Part of a small language model's weights.
Training: a variant of Muon for these matrices, 702M tokens.
Each number is 128 + 32 x the weight over its row's rms, rounded and kept within 0 to 255. Layers, rows and columns count from 0. Numbers have three digits each. The size before them is the row's rms in percent of the matrix's.

# down: layer 11 MLP down (transposed), 1024x256, rms 0.117, rows 520-532, columns 0-255
# up: layer 11 MLP up, 1024x256, rms 0.356, rows 521-532, columns 0-255
down520 099:100109139148150069135150076156123134100111088049172150174108135166171179133135154155175163123081115112128148139088159118105157129152130070082150085100118135143130124115135103119112112143161116114122121103120144124074207058090101145086129159145105073093130107080156179140129117125120125147090096180135070133141140130176177123126091072130128092177117063138142137117185136101124119101151108119150167157148072099183171101083131098171073105142118110068193112144131132096140093132171150154142094118177153086118130096107104117087172103173122180156108136134152130116154159176147138070107148149113182140101113122178162113053121136154095122190141081071156127063081129217137103137133186124127143133148184161111183069141174100085191168160111084126121129140172134100074125179105112
up521 093:154066122113143119120117083189052131106133138183093117119091135130142196156159049123126098136068173046122137095106182124088147106104129150245141154179119121161133119113103099171151148126064113121165105131109121153144182177118122168136135074151115093111132158106156125099127082132160131093115104185120104100172096110100148156103071112107192162124153086069150149169154186118145121107123153093096130074152103083099151104146114110139143102166171115159119105130169119117150112092131082166164142076083141148136120051120130145088120107113136136144153142175146149144132069102134136172082122166124210095068143129111139138126149094150105103112131139111121145163148134129051099110108119140165090117071142081095091189133113078142094139104041190182124157155117100113130136075144121
down521 097:115154125121166123122156112153127089140128132108114081117210158155149070058097134170108113150107148143206149111162156118134107148154140121156110099134070164110108228155135109187114126088103071151081126191139151143151188103123153121106116082141152122075140120148050100108124090124123149162130084114078129104196120126130134096131149080124153137156067112122122118138146169076161141081079109156154137138115158067087089134176083115077146059100175087149203113178142115121141126144197113105160081104150096102117110107159108127087114108115150091096103162086108152121122164126136146134144123132160136166072159096128199127145153183102145145103148117084124177206155155146072160115106109119112148122125103111093129086145161182124159204129117064143090177109182150174183157144133126
up522 104:118138090152156062124100140128112140127175124094182147140108123185116102124080168119162120113086112097083084146104176202102144123115166061146107118108116143125137105136088133148144121132120198187145119110134114161121139100130122087061113091184108113124147105106106133156168110107048126083135091111117166089063153136170167099053072144164093143111110145138166136096081140155088127129126091131139037078120103135176083168140134115141146036159173138161147118115096160131107127068160119135143118161150031133156143053125131114121103140166087170183088126129120135078113125062161038074115095162089126133101118141111125146107108153156134087122131137193109165178127180176081067117117124122130139128105162090147142111131128086145069146100153138153168143129131095153077171098131117
down522 101:145111107129153077041118163086104126110138111137176137172100121146118142116111135068194095083133138118057099152109130164131135180124124165140165125148086130085161157178219063167174137135079149160058133158100122152123085103120107130058177157182128123111110137119145121100109088102128198152118112107096113090119128107169107137102110195158124120063164142133107167133165070087166109130098135110138126149093094134149114152114193196123145101158155135170121187144117170157143065082136093103100145116134159080189161114176188179162117147110117173149090091058069120094098105141152099132162122114135151092116108165172142140079092140173099132168123155133165129115119207148127103091127169166113159138130131113103145092119114068123089114095105160145158178109100142114072105138106071
up523 103:050159169061165176091096082138155138142099144143115131080096087134143072042146153103164169159159177157127152171162131171155116123171108148105122168096138148158093110167153085148103190115112161075214103131095116145150126073113116126159123099106156117111165203114093156155082046079138078121091093105102118114078140152104074139130152184114120142132196118180140158182139203166075140102163143124126164163146130155148174161129118175110132080145111143154125081133149083114098142139152122110103166130135143111182079136144151106107151163126133109141178193115136138134100154141117120104140130143150187068141145132157116168116192163148111144148145119126156158107086154147103170138120104102131197147067213151124124104120153085150171089110118114152141087179090112100139162139177139
down523 105:127095109141111144093053140115134132135127181045119144211115136129064126088109171061074039123102120095083135144110127156064108093126137150113109133072089143114131123182135165126027120119147104149122121153123107145120121111146089141107124140146153138143146096071159125096099080082112130166098080162133156166130120037103101173135104164130131094166168158146175167174078114145114163129195141115154149129120140091141153136143099150090143166121132110193159115132142169149090105119131204114157128122106168158166140114128091168180151132143115111072170144130188108155095181129120116087129123192149105111136070100132137160110095145121234142112127129084146168141124134142089204145143135130109141065112152136118123165116140136119145094148161150080088109152102105079138125230127122
up524 099:097104132146116081130117113159099112138102106136132117078118093159161133157155106106133121114087161129060101121141119155105161138139104120081136173160134175108100128182050137170081120169107108150141156157165165108148197098140068126112157073138072145129134165143154068182157133118109127158111098148153109115071120150112117174144145124125094119136118097115095116137110162138102156121090138156183101185098126146149131130143147065089099085084111123127140097168123165121089143116211123117112120129097182161179086062105161100093139128126115062103179074118131145111114195170140122150120086098098186111105141163090089121198129120138115080089053132164108077172129171174133108111152189042153161122142131119152067139140071171139173182076128123125121106141168186132151093063047117
down524 099:091164147173084114119148095071096226103154116207146129112130127127180166169168121113164153096137096174076131066110131130130127142110120076104167070139122135142114171119137112105058134121174173094141144169088193150103095122081097084139146133068115163152148133173143090198134104139196159046132147153097182109126114142167118141082136123031106139118108180081140118145128156127152153089136120110041135125150132160074170131228171120156106174118120143121087143166167139105154078128130130142111129084149123149153105105144117164120134141089093139157151132166097152142171130148116097135126060125130159103138192071091158159162151094126127143108123080150150131111112102126145101131171165173085188144102155179131165127130115135172118124125158123142145118070138171181091121117069130
up525 092:119136126112143095136097144211190142147109163153146105130160127116114117090057092089094112092107153057098049108163126140156114106147105109137099099134188174098104149121130132143131102131103135149143137161148151171122093049054121132095128125077165183148128137171170208142113106192099098115134120138169152132063103108130143142131122155170192140067139146128047121059126077118137171160165122115172150153132115126059138137131080140095108102177102155080110159102097154046119195153062109183108085137121145115155110114104133171168124142107132143102129064109131135141128095108140067100083139094070101158090143148081198152130123075132174151086110123097144129140099154105120147107169095133134116151104121094069138081154097126079116138138193074138174135166102146141129124142144097
down525 099:083094161142115151047085108080113154114102092082135116120082165102132195155146114174199148136103122102099131106179164176076112138156165120174217112146172091172134125120153097134111151122178133157142147180165113125148127152161164097193094124153068151098117129090132186108113151082140107186145130135123113124168140108065130149112096145140130110146166106115091101144152147108146154103088149148165180165105094104184106122118158186057138115109091155118128150168051128149090056122115098112118150123119153070147187186157190170106134183128122069113130050108151105183059167105160118116176156113168091147094128130173146123170149132112147133197177161115126109126175153140119128137192156088156179148097134178143132072117119141137117115124096150116129155155154104165103121103135140
up526 094:151109162188164112160098119109187115157096114080151142128173121094106167177123120092090126159070144128116121088088152117165155096126157112151128097172102142060114060155049077127182114136097127161164142130126138119113097188156147112127139124125070121109145210160139074060101175136127146041123129156056139172095151111097119175096151163129119114125142094103136154142108099164197094095162149131140098146105135108072200091152111185097136136119140093112145087122118135111164093165134159127139161121171129127099146114080129157105128154119134114193153165137170037139126124117142114094106130182135182107126113138161108125087060150156096111141102178130098135126139128139087111145169169215129085144087122136093101176133146121108116126114089169087158184041129139133178149132145201
down526 095:128125136143073150099152137127140124152095120113066161127083163049109093126080075117114123134094100136101109099151175132116164086150155199119154115130101193112161104078164143101121106155172172167122160105111142114121103174051150086118163093196132126144150126014109100140157120092134099118154161152128104092132129131150128114072141111096056140154121089115116107121179160161111108092132119172132140115149159157143094175095128152119110120148075170144146158050161111074139090095119093106137195140149095162059106086165142169152170148140091177146175124102117145177075124138098193118114131116146095119153101072082161100147128081083188126130099153130144102133113138121089092121150125119168112176178119191148119232129065117131116144144141071172120080163125130112082157140106109
up527 099:163127153053124195115164136162136133122088104115161125160183153120090106194109133090094075118191100082093129135168129121115161155172171128117157144155140152114095155152161151142120149137062154151132112136144149151123143126152202162117143127134137162171135157172104059099154118117150102168137074142138152154146170170076129149083091168204135150117102130134164153109147104125094164114090130167180060065125090176190181147070189159132148144101131092142095173111146121045066077139143142074131078106160138120117133134157096181098100135136121148093111102084118109102071104097178180120122084174161160138144136097154135099117150195141089103133124127124087156128176185165149145115130098131095147082130133060110119116100170144157132133108148188149161158077182092100128190134119088
down527 098:145118141109157090127091154121088125119144124193152088194091105199144118120121092094103154180145116146160125115156156169099106171159150101148038158167127119081166142150212153164106098122156085081131149080178105126099137102126081190116083103202131102183054176119149180075181130133066137077169169124168154103134136089127179155129130073158149149156124106190077137137128063129102140186156047139130141153139133138132130076113165151105179160190134107148119156092177092144119137174114094125114133109101090141150089097144090108132127054128135111163154123139185127159124146136100111141111094123106102124125112141154130145099131074087100151137155077122105113129101118108117140096151185143198090070111125115179126169135117137118098139099205159110101131179122113169108090116147089
up528 105:146103157096137105093111128128133132063098058115114149164180132139111112151164135160129146170120085129150150091136101167178123129176074171080087123144095095156121165149133176054102108188127128112134129142080128114103206116101088156116092075102149104120075106178119108117141128134130137078173125166112105114178120101118078172160111110136079109121158164125134141200142145137173132138069081123130111110120067131078119152194145111127161113127140101097122102152092109081116136092117077169076101090175135077113115134158112118146127109195168144073120089165094090098141123110175121153089125171153114196167103123208107162153153150153223068167173123097096120170182131136130064123077083115113139153184182155138127117110168094172144114127142118090170129188097145117146111115099070
down528 100:139151115140136136041078016134139127131106096152144103049159166135120075128129161145082121121191081102083130152122127066096058136185102094106089134100144129123118127144137156120053080141139100124110083155141162128074133136110094089119168145135171109126157120142127132102100144077197221159163145140104136122164082136151124128145135133108014121123139104096116164182140122049119107102122138153096089116163086088123178117149094112144128153104114039083170117168178141173130116173138116121143150107124142106122159098128133117131207094147143179076161134083157121116144119119131115161136057147121091134141124173121096146133176108126105101121138110107098131137147135127096221115140139099166117141091110067064120175066089091113132127124163169114119116146122118137166156121083115
up529 104:115122088110135125149170142074165093121093135066103117152156085123146151111146115118137100137137115120100101142094135118121117117180076127106109103139094114123177102118051136131122129142097132155096149115115036162151159134151108142127180158112189067129119196161126149069123151132067094139137111173112128056054132109126140147170119167082113081110145144140118110116102054162073163105082130115119128087169174142083158165178126104095092180120153149149120145108103117090172174088025083124164168145137091182215129177109144140091167168132105148171145138148181164130165106080165141111118146119155126083132190122117119166126155170141090091174151142132117106122132101170149165166105131147147116168112104106108120116090126138093195143031163115159119187193153134127110124189104125
down529 102:119107095122110099127182136193118072130098113216122137142154128125173119107065095137087163111154121119185137172086105058141146174133092174136124156126185142173127101133140139160127139164094136153179160084144116152144138168145094127124159177197190092104141030090149154106190092114169135114160139141127113118159103129142172102148111134161118111115149130107067103123165079077151175140089055106090099124116074096188149102083171102107142116121102132110117200137146123140127125096105170157162111127159117056171171132126149146131155161085144070115120152100125138128098114111093085146167132073099083120104096159117124155117067187171117106126118152125154122128088138083160130139007107154127137103087140183099078082117106124151081145133179146131088085137181104127130130139125082
up530 097:100105136162148117174150137102160114138104115137058111108117120151105130098171094105146131178160124144174153121162164146154147130128073056157153166119133117169131102171107106142104082159192113133149091102179088082086107151148144141134165071091014135164114104140145139126129136037210099135155179090166114141096177143111099122101135141150139138130116121142125054103126138153106165176146132100194139144152144116175121105139105205083140173149165136143114129115156161105106082101163136167097115124142100159153161123130190160117111152149188188120167108171146125125171105132131176124157090122080174123116110083123120147084178150146061106113116058133120090132184170136137159180164104112141104107156143138120133128108119106129170193164012099093168157165109103126092112152091086
down530 100:153089129099081159117121115153135114140142168100159096144112117134153083160112196158162148052108062147160149070127063142135122157093107155118119118079143119103088133135174155149131163116087151074135129137102116142182125147067134158117136157169165149102168097058158103139148052206120162153146135133089130106167071161113154111085095063131125169127080159169095166151114150156203139112085135143054116120161135193107112090117181125142113150136121100097165116151090121121135189121091120130203107144153197127110110113091142124114142080144133093160077131161075093167154149142136084111104164110134118134120194137116164156136076114057169144081131150096126145125077094091156121078176153162122124152075197080152164085144134156124110073083131150169137102159145134111089130132153186
up531 096:112133161068093106170114210115120165103123126150090137145092166117138164161116177137145092109129112123169153148102063132133114100145149102058133083137135172144135128128154104088147088110138130143189159112109086147088111133094134190085110121106150089062139104147142130063126185132114137136069117128115141220107134125199097130105120123119119142215145078144118176108082117144113133073098134099136145086148179129130154117128129105088060178133187168090117147047128075140099118122140210140131121112134151194155114174117140121135101120144128105129155136139086162136146157168111166161129070131129108098094114056138165100099144094074128082091133072092114092103096084085157172159113155119209122144138192132141118091132090067189147064114100084110090083129100123130170118131117147
down531 097:079147113104119120101135152093140195124089139111121105153075135078123112129087139103136117117129100159182116120167113078119127138147108055082132084211109205120137127130123135099129118128093170151186092121086088139101156038084104127109165126183113114103072115140160120076123139124133158144131168161151159113183140080071152088075177096103052116123138145098083054087166087108132133088157156111129153150112152140125093081141153106165155112140170132114138131053088159141136067159152130176141125143094167121146116153134169103117056124145168108103070134169093147197128165128094174172109084124169127138149101118104072094126105194135115135095133084125086077137140141066120145140150172163145111144127152104094142120174115130190172134072116105102132113149098120188186172127141192
up532 091:171126099114164140157127102161116102118144148089140122081137084130114141164085111112108112128183152125115206092132178171143169157170113143153160100073109086145103077152088177092119149138138170156082134144143150143135102102112137184080123077112198127095150149118127093066134127096140116098101154205146066052148145214131103162096176107074173188103061126096165129090117053186063131112085145137101136140157095150150119084112116126134144101133096076116145138103065124208139099086124143104124115155133139086138089114144147148102114179137070110173119150094144091128139131149146074078138133146162140148095177083084158132135132102156157146152130120114097086146176112128166140131155198092147117132163144118119066109083123146129111188136153114107037084142142164166136183129130156
down532 096:088133132114155109127139153092125160130134186155195166115183105114056149115153153158125160178113170135149124121174102155168141148181110110124186164094117105161111149099144122193044118114099161135163149079123104154183099090072152135093142118170070146135116167145142175131098105193106133117120099075140155030172126129088137148163138114049140097163051087118122150139159103129082114120151099139105123107127174104159112220115192088148122153095153137117204123145121129121060184166114102149105110166097104148131118082187054125144122119106106104112100149121145058116134139149168124128131151082126114124094132138122121072118157132125099105117069112164126104167113150061145119059140112134104120068138105109138158205105133137156176157116105099172083148106108133157142075113119090